Part of a small language model's weights.
Size: 8 layers, width 192, 2 heads of 64 (1 for keys and values), MLP 768 GELU, vocabulary 6632, 4.23M parameters.
Architecture: LayerNorm before each block, rotary positions, no biases in attention or MLP, tied embeddings, attention and MLP in parallel.
Training: a variant of SOAP for these matrices, 157M tokens.
Each number is 128 + 32 x the weight over its row's rms, rounded and kept within 0 to 255. Layers, rows and columns count from 0. Numbers have three digits each. The size before them is the row's rms in percent of the matrix's.

# layer 5 MLP up, 768x192, rms 0.156, rows 0-213, columns 64-127
102:123108102139188110092089094148112214088160140082092103109138098124032168135123143037134123051174149162078136143095154176135138107156075111092126164133140153133171115084128104097100136122113146
120:117101126122098105145108136131177164106115154168136153163150142085172084129154127124104118107141155132163103126145123139054108143022163099143133111060210148143096088149127142083066105134146119
101:102125136161163176100082097126157139108121162131094146151129109157154103088095195134129081130165156103136073135132178104130097104125142109111126086124143149179101093152094094145152174121104147
092:165127109142137153135095185103104175124087129141107184159051101149145063111136116153131161160124155168144085116141070102150109122120142127103095099158056154147152143107223186108171137101178108
104:089117178105137124117144097137115156082143148144162133183134186087137158137140103106117080155152128118060136090088166156147143196199096137109114150174121118179089113152160140059104161181153140
101:122127132092057038120127167164152184105122148155149127142099070143116162117151122121076129109143090169132177117118140107157067135088144149114113107182138093123124105205119166139135153128169142
092:133154177117144114071182134162114135107131107144126143064171124091145194095122166091071065062110104136130095149121151077133171164127187099165120142069083129157092149142137118175076170172138140
094:130114120150149081130132118090064128120113109090185102099165129093069081168166138097140107131120074115143139172156166158128114048194125167178110069131166171172100170144120082145138136134155073
095:080121100131118121090135160152165103093064158139218146096128109146127136102103168155082143153125186148082078157197102137108133124090106140096063090121127122118116160139154138166117150205150121
094:199122057096111119157076150148105112121130121143105136116054137096127112141149166159082167120161120155122111146098180160137136141037117140136111149157153171053110138111168138088114114089130119
110:115111083093147135124103119178156093135133163183070143059145126124134196092118075142085143141138120068135142128125093144109094168179146174181069090152130123105145140117127122086079155137087141
105:154121114115148094094103173124129210178159151120201113144200108114153112063164095082083123124089148158148163118082120066192095054123067117149064177125201101100138140143136129081088081098132076
097:093170078083134134169105135142150188140083174109137097124141161081085099097153129084087122117122091184071130165117162110085121204125062127158147122158148096063136162102121098147120165135155187
100:123126167167075128118105105133113124177106147127112119084108160042105062183137224153140073121189152141150119128134125136086165163129124130071133062131166127131103094139124125171137140131131124
107:158157098146109102156112131115123131091145173160117154101138180171122071108184181131143161132158145120081075116132109132114148110156123089143131094140167185102092096081154093150071044121156054
111:155163137099174126130125153123119107074067165105093139140136115166135088136167120183084111150161109157081195095095059153118121104051116145059167157138127122141032140096164092177135064186164130
101:100122137120105098110125126116142152186148102135107127125172176145123107100091173128127150175127059153158138102102142159154110162179141102126104116148154111144097089083051131176153146104159121
090:125127163160144067106137168114106118116157178153134178138213073083157131110130184173060125133120142084074083109158117167093084129068125170125163124149119092089119116104117073147104154088224120
099:167183134173092043138105145171094149119117139140113068185106077064126119090108108140127095134110132178130173106095114095155103107159137159092121094134161116116103216152087155129156161113098141
107:147142127045111143114041102090146174053126184100097112099168031073152148157111138137154110097145068128117126152194126124158085150130134155124135173202124147111138151104160187127161071153173099
084:200075059104116105123118132163132082137146150103157110150126099084097137100032082098115107145078078128156130178164151153139136145173121101175091139096139104124088109155148174138128127106138132
097:149140112156201136110053154087087120096178144175143150158114076160127135107148081120123120166100081152118126091131148161157157130115109153105145142148114134124125171116156115063105091157120145
108:049158165095102115152090092073109184129157166157168085161095086082134150121163157181110118098114139146147161153140102101122142132101118177090159103075111167129172124183139116119050088184142132
094:066164078139103104096096090141163142085110187160116108130144150122070138114129143134138205159149142188131100050120144106109162069081137117064109181157106163143132079133126047089147099124162165
099:146199086133155153177099143155131108180108150117154154093079147130149136101131181111139113121130202090139117142114052124112076149118152155074126136088148186174171092087143151091116127140189142
098:115094106139092085083133137115146159170144153143135125148099107131079111095167097097089115161136100182066135126127137113141114109100163066141092134163131071106098143146210113123142184119138173
101:169160109092124132114140047172080110193095098161136133072095140146146103169152174156072138094085153102133125130101074156142105145084141127120128097079127163130161089164204094156110122161125110
097:116160104107096122115180066100139142161150046130120120124129094130143084106118092097088168105092164129066146094083115145103113098092106114141129096142174094129108144138174096180105148153093129
110:064111145142055125149187154141141123109134067097121146173170129147078124074102169111122153139084155105115078103056139122160118096113158198093075132158110100096198114160116092133059173134152148
091:128159146107143143129086096121143192105083173203183089183112167115108133148181115166124096153097162143065092151094165137124127140099127135077123113134143134102142096146099180176073095130112108
098:163120158161132138154161103108127205080149173088105105135104093099115180120139105128138116131140119115129182117159056049180148173137160115115125116155144161078081156121146108128144118105111108
088:097126179093076124112103107058075167142123096108159151110127090108125138141109130132142139131178147139145165129119127128152124118189189116115117113156109133130100158093138080180085157110141155
108:175127183176113128185126147058149134130187155163127147177133100143107099100102137147105179171116110104074100060151143178094138150133044118101184129110101129130148125119077117163110170130125126
106:115098112077185053084094153100166122129124211109126150124178109203105037106172085096145119169126101175127123126150087113116166053122174169124208068166131139132126170101092097129141147156089124
102:092083130132136077091135100161138174148150103121109085126136098183151148118166082140097133085093107112120116176127047150121153134107142120148069070124086095082127175133106166181100082177146153
092:145123122113100107137067097142129131144116153192101183120110107134093107118078122142122165130079141133146155009205147106127116075110113100122165161100164156121129164134089106174117120113098140
090:109131142114123101144130110136062084106106089106098139109189137171086122123152160061106164101085132122148094142136105117116096119139094136129135177145097087182093121144117156121106072148181025
096:085120132150144078120051121131129123150083151131079128117092085150127116120146134154138144177134128130062139150138117136061098144170133144116116178176146123102168116155098120108089148135093108
101:079159101118165124150127161151162176128130203143113113097120102116129153061141093119114117115122123187103126123135058087143172136060139117137076161137100201129130160173107165124129086161110099
097:133139153143134109118113126118143170123141134133068103123106175147149120084153107112071087151152081171137179162087092124161126139092146116083179121161100162149070131110144164121112155120106131
104:157102047142101156086087143159154178136160122137124132194158135065131144117162101229146127154082096117083104079177204088105166160119102135166125112136137111144159093138110110163118107114101168
088:090115094133094103124123193147169094150112183115135132135068109101196122163176129144102072091146166086120129138142111101084100133131132100095148116125076122138157113092119162067144193103148123
104:095139138132170164120132153110160192131096137194108069129066160079164145113166119189039155199133145172105156084138171126118131141145155122125131180110131051089140096148156108137151147121182119
101:184076057128138148154086158122148134044148163138115135132093113116105105103186122061125123093175085121111061180105133123090128106136147138083101115131088105137150152125097134121083115118185074
105:183175159120130145133084094140081219083117141147156103148153136113133113145086110066148108105082082156145151127129120164180122117137112132133111121120128176190085077108102102134105126163121064
101:162136096084086131157101163151199118140112164094138124094148099196149106116134135151098148117158151123113054165123152117132159143134125120120139067066176125113139131155129091089117123148130159
099:111075150103125077085175097139110145127166140095148159128133165188114097095107123113112173164150143057101115092087118102118148209112144138106090153140184156094201154193092101130068144140097153
093:197086117065164138068128134136114102142138130129098151157134184143139123138150120182145138092146153138103115093109176130118115175129121043149135140125147137114087166118136122063094082154094096
102:104143145093090158123095149160138150124189168136086137117103153151081135100120123077123098095127114105102069127122151146109138151098137161144116216171124128164156168145116142111072150169113155
114:049183184110104086086123120121193107082109110093157110168124116118115110076136109120130105111080143069069162045077122144182198138160206132120116137145149129158106167178173125099106112160111086
094:116129100103165160140066090121123117082156172102147125090154098122105066119203074185135139141072137150119070168159057132140173126163096138154122132147165104100174098119169119103113191126154115
108:135191104082133123086119115118170181120156128166100137099117145153122170199178139164133165131090136098046087152102076113085142106131158117105101105103097125158126100135168162141114145164151117
089:068063136106097128118124094120099085101182149098121109113176083154133113097124156122147143147095183124147099116080128107136109111110126114091062124088191096125162120069124153179204151137131122
111:144144127127178154089106118145165116116171070159162118174150135188102100133089117165113131141184131144143103113175149127127165136103125164113111166138122105078127141142145103141112198176090096
102:115128159162119147097111124120177169140114091138057111141146169135147119126136159103112100135153116128128149148134125107121178181108076117092127101120105143089160143162122135228110139156110142
103:136050149219136103139118090130165128125193145137115095093195147071150143177141217130139053109137102118130128093143095073119098117106117183126150154128133127149081154108136161126138077118178085
103:148123148050103088085149171128095161125099119174185171131137092138136100042096098105149127116167072117149109094056125104056173122155161114136069135110191141156133132077159120139191081098132091
104:112157098114077095137168175142124135132114157110157097138137058104098151126156126042095123132133140171059127145105104112135157153100106123111174127091102110107130095166133106106149129140120154
103:091134130093184154140099133124161216111140099148064204130105133128148117127131065118134123122125036163141175123189152092108156199137133042137131067119144072114103103091093145160133163162177097
105:097061107106137145085147113126127130089135133179140169165112098061109184112146079150092126141082158084106165151127114180173133133138160084103080160146177113141129131116155102125118108116152123
090:117139074117135140106118119134186154119130111101190169089178109145119144098135122187163135130120080122066156147094165115116063085148102158174117187068130128143133110181178083159066155109156173
096:136143115067146143092095121164131143134087136095171138134067112171217183059184114108119138118099179137081115116150136160144120121086150101075144137079157139125171122133147128125149152121118151
105:090124114097091115160181069124146146199075141139141117076144114162141155062137141107105100104124117098112105071098054124151091133108090178146116128186185092151169150125092151089075165123166053
118:157117130196116161129097105155099120159146144150179136191126151102112130092142121176163110150121123131090115088142131122213160146107081134203116170176130144125095197102117127106145130111083141
096:139115120077177080097165106189125136097127135142143113103153164134096152120119117099111141144113148150118133053147110101116101117083121160061117112112089161111106136102131145168113094098195185
103:055098150086123127110116107133099068097122170190153175132166108162131164144168072150114082107108126176155098161113142155156099117131124131146122110195151130195108109147113144103060155133105186
098:139121167096115145123137132118166132194190143149124053162151178123095106123140150110120123133116088132147151155130162138129117050125144115139148141158104143149076148135142144122122114217128093
104:102130133134111143074040127116131117154118095130034117093122078111130036119112108145123080134143066125172183116120061121047106201119131087152127124126078103129160131172137094100140155129164160
099:091119135124166153015079098084148194150093130158141138085122139139182094092128104113139147132121098121087128195142129209154143128142094136097115109181108137135083145116201154168175170116152153
095:125123185140139085104092079155111165106131066125117139135087127184158159120119155093137137080126092148175109158120083108158151089112111096185120154090161117084149164121134149124105139093077123
101:145143190030095106112162161169181127146117069114121176105135135149137183137113104125148112109067112116109108119082059186139170149128175092103132133154114133160133113171166127155082119189125103
096:182179070128087088111087135126134136180123160143129132116181073108138141112157064171146119138164063131059099084172152099163092130148103161141127120152052142095084145101160051130119154106147104
099:085163122150122163074122096106107083130134115144112133140158163165135136161126105108167139136170152184139074150191174138134090154165048122127196148137087132113204125077121135118092164082142151
097:153147153117072143110129063124174189113127080103107157106125159196128121135191118136119095123134091153067149144140135144106128122130143101173114189115079091174104141168118126098170129194123122
098:109093136200105129086121059102130110166111131130113129141162072144142063163156125142149146155098109098129088092170113116092130199085122078151130126121144128137126132117110169100093126083166161
094:113178138119192118125156171133123130077141168133085151120107117179100174117123145172158134093157113169164091176063087108131096138095099106103089101172142202109157102100165076079080148149146085
103:152131113099092083130164177030099181124167142175108128111120122156202139045173108080125120112136161145159111126133123128120099091179138110150134089202145150126096072156126116158110120144129147
106:093123181061132185087151140143145129148179121168115160157154126119188116117100079138098135145170166141123097117163031141143096127083168123161116179158167117174131104176107149067109120157129084
101:182105142073081168145117113157116118084119141194138095144125150064131124113134154105176146129102135098091133185127100111134181132199132120091083106144151161069126118110070158130088132123113148
091:074145109117046130156078165122109098123116143094127131122111133109137066103090085119116126101129106174074109131126088041081137182112128126078131158114148157118104114135172125148126097112097168
106:152087121141113082145108164180165105144126109084139131146122079119104132174125139113055051162121104118091148086154136088097061089127135156135104147141094103110122112141123150154109169142129094
102:066205136206155160145124144109099137068108149185146147220142103080061177113133158099100053096124097118124128125117139139205186141109124156093152079130166150164102091141111131102133137107130152
098:090098120090113168117102084142136103100153184071075095086092139155108135128115151099147093172132146140142145099124129124160118113061133183138190149250189102148076093149129158100110177138148177
103:164133149098143078100166127103156122158102134132165154088186117121140105111152162135046091143159112095089075135096188132137113164138101101110117106133104129108112131181119105093147106177166115
100:126135079122080089122152095143160169130069120117159089080106159120152153085128107166132140144129169192083107145152109092160117104132153147116090194194115119081178170115143160128138116143148102
101:141131090140097091062110133183167095168146075103129078111156130129170137106110150123132069099083140186151101118146094127158078153106154132148112105150127146134106121127100161151193131107132141
081:111135135148103160197149161131128109109143136107081098099186148202128100154136093109134171148078131093142197124125114105170174141161135135158137157114134148157104166078159117121107175162142147
096:155121108138217098104144111141137101110128154148103117118144195131167153099138147156114087212160114118072135106146110072179155164079085124104161081113143127134110048105101151087058169126075156
098:113133108169143107140127118122134147102143194187136155150110143180109136089130132098123150104065066140119245124187110112199121134080097129140125101153126102144099101103141162177178134086187131
088:132102109166111113129114112123044096082130120127116133143161146050092164128143113039111161112115131099079114109144175202173061147112133170154133113174165126085116191157168169140162154120162119
093:130133143108146119175160129112117122180112195136195106138141182111091143143155107080133129116135134155137123111144182087182123127086132155084100101146121103195109142179121135115116151078120096
101:093129149106088099210104195119101177109110107118084134143149036119188157132149122104137122152116146076110108175161072084153157133170114136147152167125093114142134137164120114131136127152182072
096:081087041143130147137189089101136110098149129092125099090110098179065153146133140145069075135140136123122109175149068141143165144100134133100166077168117123123125103150146109098133168139149149
108:143130124119144162102119102162117075161137070183083183134113116122149156079152137112071119083100136121104161060109163110136134156115157118102129114096089151155218093140187104154120170142129156
110:104103150160116127135120089091147120121129086175145129142160158075173122145134140148151066116090145113131116123172171137173174151130128122139126156173185149121117116144102140159145135177079105
092:051113103132150103169144155161132114080155112142107097114156095143130153121163111080105097113136123170147111156082178086125107080153160142096119139123180106077122093134116067055152198171119132
109:103074198045131071162118131109125161147129112102190051089132119163157149113102156130057129114112112133160156123139160169120141075072156122107139175167106138150136193165148123128181185110113113
092:158154194112151167117101102093093130142116129177080076111063164108139164163192126120113099107106074109145147138179145124098122113104125159091078113073123145121150156065116129127035108137095050
091:154183117148183130070083138101130124156111107093126175077090098137126120084126142107095174135116153130092100169108175119191054147121113155101152127106163144153108177104070106113117104117111111
098:180163137152129129103153167141143108114139147108119151156166155142099158067092169113139086099163129149163132144131121137124133204129130159071152179072106148147198171106086170178119184128118173
101:193150146115128115108171129175129152105133093097077094093071114118136103113123096161142102114100107157089106126077176124139079149135090070130110135152104132124152159090151135139122089164132102
091:174139170154127112082100122157132139105129154116153180156143110132105138085133086137075128084111129171074118117125098118120128122092074157183115173125089158106144158129095150125047107135118134
097:121159189122123170137121139110130110083203166095143114137129103083100135055155143130175111127153086100113102074156162106134143193121181111123107138146127156118161170145138117129150147174151065
103:105099099144101066056094112124110113125067140174116161083144132157088092111174106150139119090156118142106108120152135150132122109073113112145157184130087091070134111064100081131096147108186047
106:174182165146121144132075070120134136107108122165185111139118112127125104078171196119079056129104166104136073098125114122158127140158141127129123137179162145138109090143108161129138179136172072
100:098093092079129159162129203139148102112144171130131098160152076128130198099122085161175114144169095137119064112115154170082130160117112140201117141153102114153092143115073117148111126121174119
098:100137140078178115139152150155125116095135129191099155166099148137192106125175129150169053104113122123189093124067101075088136138100117127177166155135164188183103135186153138107096144160102122
097:129096099186141108151097156119115134166141157036166154137076142137141124090148126183185082161107181100102144129112046108047134151130162090080106129128143139154101117121127078110103198083118144
104:123086126096131150079116160062081126151196140146079118126193207067113150104230136176182109151175124171085037105147095192173136161130136138105073143069099131154145136110138086117155121135157102
114:135106126132093145098132167144115117117147116154101088153166119151088150137155140065118107088162136151123108084197168081170097107093083132134102147171154108073151127171052184118101158115136180
115:095101078175129112129101097103155099049136167112099052187195094143141092088049166100154147142163107119109129156144058102160096212166099139126171161120167200093119148097113114133100156084099134
098:099107140163130151140097134120153151136130115134215053116084133132126108151181101109114097207122171162133078087157087093115138104090148097113133145130158151150192150077196089141089146138146061
106:127164098097122151086158165133090142142158166123182175108123101126139088117154104155125133077086136123140082145121152093123142096112108154126148121122132157145175172093073137183084121115174117
091:178130141118123099115063155120152170109109185149121125125103133122116137175105088163124174140164140093143062110133177126095158165061149154128112111172139110151152086111116103124155089132176110
096:145133124169074156115108138173176195167135152136169110172155156147160080140140140077085075117162137159110131111098160130136138149120119173131099170160127153146145107119132121133097119175173160
092:129084160105111109096105121086123154059142134138133106095122112064163140103202195093169176121088123155095107112143144146132076055140120191161115053158142098137137114134059162091128125168094121
109:141102085096158124098135121115113105158133122151189180141122093061151108128065056145111181074057089125110159128103153120173151124123097157097125076110124100146109163155090188122126098096137164
097:082107119107123085075110094141183121126121162099127146151129092092074138133131120168129133133140162174137175111148101118114101115086154107085098154161105126116094131114151148181117128135168153
098:126079093139148136175150113174135155122093159176113134143110106161112160108094093192121151091133130108125145090150098132172157160107138165093161147122099088122099132094114128101154145190162126
094:151077116112139134203128161155162119123120100153134176101154063130179154102119158174165180111114088109086090115162126143149126169104152144150145135148139065133156172088094127076134131155163074
096:093035092060124079147093145156118110113121088146161176124132162143091165125126138087150135095077133181087115177118088162161139084056158093151163132166178071123158161100098091146162136156142068
114:109149141122128155108101095108193096126063152140173137145125160152173107095088143158142119157047163111079087093087063183159123129145140168116115151129157081148122129108165197111107113143114147
097:163136123173181123149108101120121157097153108134152045153173148147089068173113177087138092174083127160116153120154122080134068108141101138170149101121144121152079113135158149123080137114095126
095:128125077160093164130135145093082141114109177180112116147144167074093150128153163069120124056124119134134152120180142062089134098103126111130141174148098116142117121125086142135141118176140039
100:125118108169155065199105105122161126033131111087098129134128135049133127120135137148145113110133172140130180168135108076135037190137153099151133113176162169144170102119190122154128139089137154
112:137132122174095174093105127163114130155103129138120121139141166112139149083093129131119083131088109108144079116147073143186160140191179132039083152123106173141144097098136199173115053091149115
103:094120105190129112149088157118106136137135166131134134093162134118044128151130141118102097164125093118164100119072040114116117155109142100086170051082119121239152052105189150172150109122086091
100:112084130145125063135088081079125129081099181094105134130105109181094149087137138113104126129078064137142055143100133136118194127130144147084106087189124160144144131045172121131069133154171132
098:189116124120203125148139085080164135006116097121123112107173225142122131124129106116110095135165106133103141077155082120139119188088145155104152135102144106095110135071112145151156091104163140
104:130100209186065086127087118103157178122105080080117092144130187199111094146120112112130201148131079124111067154160132063089185112062065139140124129151125120158138147122164168148138111164181111
099:126132180076126160114132063086064150100134131144104111141104104084155147113171108112052134095115118143068133097147129167116129115114157110175139135100167130131134131122109135094074131177121156
103:080146144143112133201104129134142148025113126098164088148133094140136151108141140113158094056082103134171125179147130105110140174117133136131088143148180184105102120184135157118121129071090101
098:081135157088107092184114146068104156131115083088097158172100140169145149161115131042098152122173157164147201146159121121176193166141104206127152164044123118148105132138132166104078078112107130
095:104151198073117093111139092090143165072143103154177114151115112127154163120089127126126157091176131117118138149126141173116148170133103131094101125143131125110122098174124115102117080117076131
095:174138183129093106067122099179143112161099158068114142145100118137131121107164126100111160172123132164087099118110086157186058136135154121076145165165109072098120098152112111111165102164118145
095:164113141142123190122140109198161129124135139097134143105176156122217182121143196119127113121106086112145089104107170091187160098171113143064101130144128139104133132098103125138073110131159093
100:173121159096116183136115204193079110130153086114096111137121110107155133099130124132172197100073105049042121064101155177097138101122106051126120099114209138110134142111125181180159146130148136
106:135097133159097110092135165155154158177140158098198133069078118144107160117097119142073123148145096190118119129108160189160114114109127137154159134189141098092142071106126131192129179150163111
086:143081123123162100139074076109127080083172133115085149116091127124126131183150099099098122165085197208191070124161192103144146130127145142151120169111171147101134173144053101106127128145158135
103:135103139139166097111059130109097124167164073097105128146151159153168095080131189068044080140153104159173093136123109097153133121116179126113125158181082196141143128089119076116157132098174085
094:127142160173095131127135067114180129147107148105129123134140152180114100111172088133095162136111124184196102108181088105090120117182126097165113075171121144193124120132155037153050087109160047
099:110098090205093138111083070112139120138087105168093026152189126120084119089148126128128110104122139165087159156127098084112078126141140118147162133145137105194137150127151128157092101149086151
100:117153108089185177117068095129102100112170181127089135115192102116041108103119143042149087081124123131168072127113100151096126076106113196145134118099128130200128098148087095078120127147103150
099:150143124120142129129110104111171183102195118156095072156163185109078144136099161127099071128146162125099129166116109140134084075096119165111146161121167095182138071100197136129097173119152111
099:089079155143123107129066150109124142116179124066146087167199062063107118190164125129142140140105176100130109160161077101142134088109073125161123163144141149102118126181127110118139146205077093
099:118136124141152121129129143128130138093086071167113181160090157088182159155164111082107154053125111140148149120179111131194155162114101126081147124125123133202063149112098178080115195214145179
104:120149118153123152076143149139127098128149077143186082132181100056063161141093121184104218106086104132148154056104151098112110154094132175153107120160179127190123081044154153153124161118127115
096:119094114148154146126163156129146139084128151081143143142160134099145164098135208187075123127110098157109088104176194127141145135163161171111075119141109147147158167159127123141147130156116111
096:181150191167123163160073143125143168110077187065116159134128149091116138093154103085122120156152097113107114098135112110118081139110128109139099183115151144176137183167094125049142144129134159
092:108123118156160149160126146155081178094163153101117089094132132113122088088185169097131141117174083104093144142090072146153205078187131137157076151148138145146126159117123119107129141119147048
089:105130074128118099132147133171127155179156143154184132086053082133128114124086090086120127163159079144156215078167133091096194125091134178108151123111135137123086131131059145101140139169102162
099:123133131127131137141092115104141152113172140134152113090108084023061135134194112118157118109168159154110138150172155104129136095106140156098091141124118141099154189184102131164104124175154084
097:103139105088115202097130124131110105153137117093141088150111091149105125155125130103165133103138124151147106124114079111121172144066182157098125124175120080166115127084133120146139108109177159
102:173135120127135133053082173167074115121080189042135144135079150081081112165100106107118140118177134142143232144113134063140147130108141118115126207172198154171152133084197080141169155141146099
123:095112142122139133115088082149219141139121111138066163153110105166115073166141152114102146204168066082090153105098120110132155127106140108125123145085141158132153156168106185107094133179138133
109:154168132164122194092081108132089095139154158140114206169110118091130148182194144120160113099035153153158076144112104123131121174097119125095117108094159130126155167153097101103124146081095119
111:087126151089167153127064092140157127078159154132135110145147128149181125052087098174133071163131129046120101122197101080166137078126119106085108116107128119111113141076149175150097131121134108
103:114124140182112087130115125156095114111181120057135099096090121079134152160145172174098164155090120083064101158104045101140098153100160114084102121148170202105149129156121078193076122159095098
104:109160191139154107079088086110115165122142105127131094171159156127091150112146117109139116117108146106062165097074177115146176090160131178150151167145163123080124136107166129132092055138132129
099:143137087170108094079086095102100128161124110052139122098144158179125173111142100168087125093120135094074141126122108106070156146165049111128109131164138139125139108126146094106109147068140148
103:169123086091111137141110128121131144161091177093043047142122132112180118122107081166107095074165147133184155114130125099194122122134128135176109142148151112163120080144102094124158143146153133
094:112141137089167171100135166157134169153092093165157140123105130197055112100134076057166145106109104189068119085115112090093114065056142182084123176166133156120161152134082137070091153112164108
098:148149122130119109083107079068087087123138109150189090086113077097141124110164202081092131107136124165140146114179151193127117115049131103151146148176089163080137109112129158116113159124135132
093:169136138148087134167087153112120153128116091111136105129101050120117141081151105134121210125123120104123106149135151154172064150093072153143098115147129170151186121104156183149118154174095102
118:097097111082067131106114115098203119128157113142168171075153109171070104155164114148110143078192136146152059145165129113141154108043160107181155092088187104173113154160133140106117122153193142
101:039131176153150129118118142138130166149062152081095129148064127162082095125104111088159116095112177169091126149141136136120133155115091079156138099128125142159095157148065129136113142082123126
106:178099161123148172066137127095171083069131138174093127090123097173143082140131140062115086156114152136129100078161152145138113145099148172132144148116122100178121192083079147126058148086151090
097:148103148098130191119080086137114126061167104127079157073162100169162143134120027138156227105144138086103145086175094105099153119115149104137152100150087229111136127108128197135085138151152147
097:115152141137099190101146114126161120091160090129131085073202132142139108114158142148140112176092157181099097150183133064123072142165150115094159116116153089201114084158077097115176136148145146
099:106114112159152135140111152148158103104125144037149098138131163161119098144074183125115104171090075152157018168096144088083158123125158139127146118109157119110122168079124082145132098142120065
105:081164128135122129067121096174109095140163108129131148136063133152085146073132077093153038151173170069046109132082137108118199149092117119103086089190120112148143166191161106170127151179145161
094:116124147157134074164122180134162107139082155120088129120137136120150165091107180098093147148094088126126144121185113104111150100149113166077139086165104141096139159120103100125117153126139124
091:120136133185162114053101124195142127112147158132164058099091144214101108097174141111122120105104118091124119126114124043114171097113215155131174144150106129201136160161156172146105160153128151
107:162120136109129148108138119169150146141137159144095099127157132126112112082113060125170115133125130150115072159093147076177113169117157121128120134125182151213164114141145141140121077075099134
095:136113182160120085153092166131122080112095096177151194075132173144178162090144099092116153200119115082085106094148134083050142175127096115079127123177071158097185130140105103148121164132112081
102:096075154120185138168098129146147147106180083064141159069149049130113124129121130140151125122083169144077142137093135143162106077120116128137120181124118127121063112087068140116160207159167103
088:078118154208105132154159059153098174138127089094133070124119095143140134132120136167134097126075126125185123071147141135173103130119128143091164110171134120144109138137116059200161144176108151
101:104117153169170085057093159142131123087078145159075165116141066122077129087045134154128091132178155114141170162103128089196087138176139186124143078075135143106175094185095121079091201180120115
106:152138127104185099141167125165096142154104141149195138131146093108120134090082096125104119128115151212076176188172217111141119136157081120082166106139150120164142153133124104072083126131127097
096:135085086116137128033100130122157148133149135140041147150130136158167158132132172141116089152164114063171151064189167102140148107089133125104109148122090180130160136156083170079145101112106079
102:108097138142134107124083111168179133118121156160141078083116059165165155121144102128150142100151108145145138172179143099103126156079083104202124209078084183118103065124128102143090149117168072
096:097073152111171203156156150167160118101188141103158131132107085103154130108100137154116164124111148193111126158196091088104075128088135147077152138101117114108115145120117075178204087135181080
101:117172129126150119135142152177126094100182169087102148080165148104180141119090151134110136146112111120157118071152152096135130109080120129194063163131175085126090101146093165129085112147111109
089:152076138112085083105081109077167145111122127157190113124149123072130085120110050139139145146144139135096123130171113089131121118078109126129116161125108146136092177091156080203063187153167142
098:129144102105142137131115165164134145150170158099114176146105125085145115151120213109140076122051115132157100176094128113153131109134203160107142120138127203171098123165099116144146097163127095
089:106107171138159119105127157154184132081127098137186136187131114139158130123124163115082161116074114186163159094100132122083122072197115070124082124171147113111104075168116131143149204181143155
107:112147105127074112132133098136101104165080095127197109135143067165117137129074118104143130102154083192112111071068150101150145147151084174139102152180160117169151123173106166106113181106095140
101:177133128135113141060163155139094061100193081180113097158137135106105133093105094082131077116089109132125117136121094094174087123112131120126082163181169113136159156129145138153093136168172153
101:150085159147134118093112150073151097116093082098095145142121134148098126155136113197112123146112093099078164114142131105166158132044157138110137049167204090077072164109098132124115124103093120
111:116141165130117146108131127160135193140157105143127165123174158132091167083124127139089112084120168159091158144205157064152130124100157111111107112114128127135075146107127153135135144011177133
109:161097133139156174089173179135112167127126164117109208245120155115130162102091110095090132131167101146113138104142154111124148164111122147158107130135135128141076097183131134098161136104133087
100:103110106087105136185124137205067147179135171174147146131163122116109181123164138117160147109116088139148094107141198136128186111097173133071159151132163110151114119082109107110089140086133155
102:203074142164106138176130093202148124126093099149130152086152087170131190086108070154123137132085120134155153092170164114113120159215145110122153155144138185134178082123124160096146132143123138
106:131116226116155140109091141127130078118129108122077120163192120107125091116152141111129106103173102114161097159127104075156176169146155131136088090145122156087145172161085125113103113093162120
097:126118105081153128128113107076158074108115156054123121177122110159138127080116086130141149152128116097148140134165125115123161167158062078110154133142098107157089168138080097156113120105133147
087:200132086097065134121083089134100132136208154119130129136086144180063155101166108098186142158129148128116087124132073111138093093160183159165108125148120141156206106151124121138195061157119093
100:151134121137079099180089182070117115129148152118112143086099098110135091140070146143102142122187108116071127086210193124116142187118174118115109107116125105126197086165117089066148137142131111
099:094168151153160073125141208171143107125077114130124184106135120175110106146118112064105128134116124124144064133127121066158128182116101119125120077150108153134080186137131158070163131132079072
090:112127121136098076084099098135096067137108112167106123170164099106122114140092087099048116156123156137117124110106080107174154168117180096149060145175131099115123129148127117162151147161107121
099:196134091141154187087166188151115100113186103113095074100124170158090117144167112137047144139118091115126133152170161133137155102071141180200119076165095138180121115101105132162137174129169160
099:078106102106214127117117078114121148185186098096165090063142113164134172159155133088063195157178117132068117097091142067149124105121132091188076199154160193166130119066154158069077132083173142
094:152183120144133122107088115099130146093100153085181112119150104183134109119130145132078095127128164122073194138111159079091125136153132121146116202105118151088143152190094121118153134120124130
104:123170119135130112119147105106150148121170184129096101144107098162119173126100166136131087156168065180137136132117117130124143152168130148115169133127169050169149113099131114153116125159132105
104:085139121095145152137093110092110122139115145147139147134154136100129157129167123091153188129115111080157101156102083170177059128178155090114153153173115183135116086152153141176105140161161076
104:129122170084124110103167123122053051184159120129061148147112117122148095143146100127128151086115115126163099107123148148183120134178112123179101093116132114128117172161149150142123169115160084
096:093126090096119084111109106108125112118164157153105096182103127068087155164139152149156116112123130165211114128144109114157151124155143111112101176069117090133065121185146126117142158204142092
094:154100081129124055070117143150117112084151207099140040122207132113087113091136131119087139122120106042162103171077108130189137091122086110067141101132113148165051096140154180141140087121135084
098:162174131133121141117086214149183159083093131150114153107103142126209162149109133163098153109105165142087140098146110120140134156035136081075169108072172123181140106119113117101097080131093101
109:137131123077143155065112136164139127197198117126176182165133027119164141063124124155121189146109152178103068072101121110085141130118075131167082168146135078057121120109119146140163151111093138
104:161125139086130138141137130094119071038127134156118196141171119126151134116138055158124073070090065165080123121115142123198191079163179183174130138157178120129163140160176199103097095171169146
094:131138121187124094102075102149102096075153129108184135106157145118111131130107094165090160155121117136119117147121166119092095139144134092123102160112125128151170082156140115169088234171133115
098:146115077145121091143095121096110135079139061094158107161082102137103170102153069109154132105098151117128073141126121139134107120147162110122153124174151132073166050148094121150138179139126047
098:120148146174146182102118167130086098050094146130133184130185068170119148094160140079164140094068105169156122115120128086111120151093138110150124147092111148089115173119143230115079104139140106
095:138110124149144174134089115200132142135085065158133122109088142115187125146138122158127185129135088145091133129146157081165122121127085146056108170155177178125142123213124119126140118133114115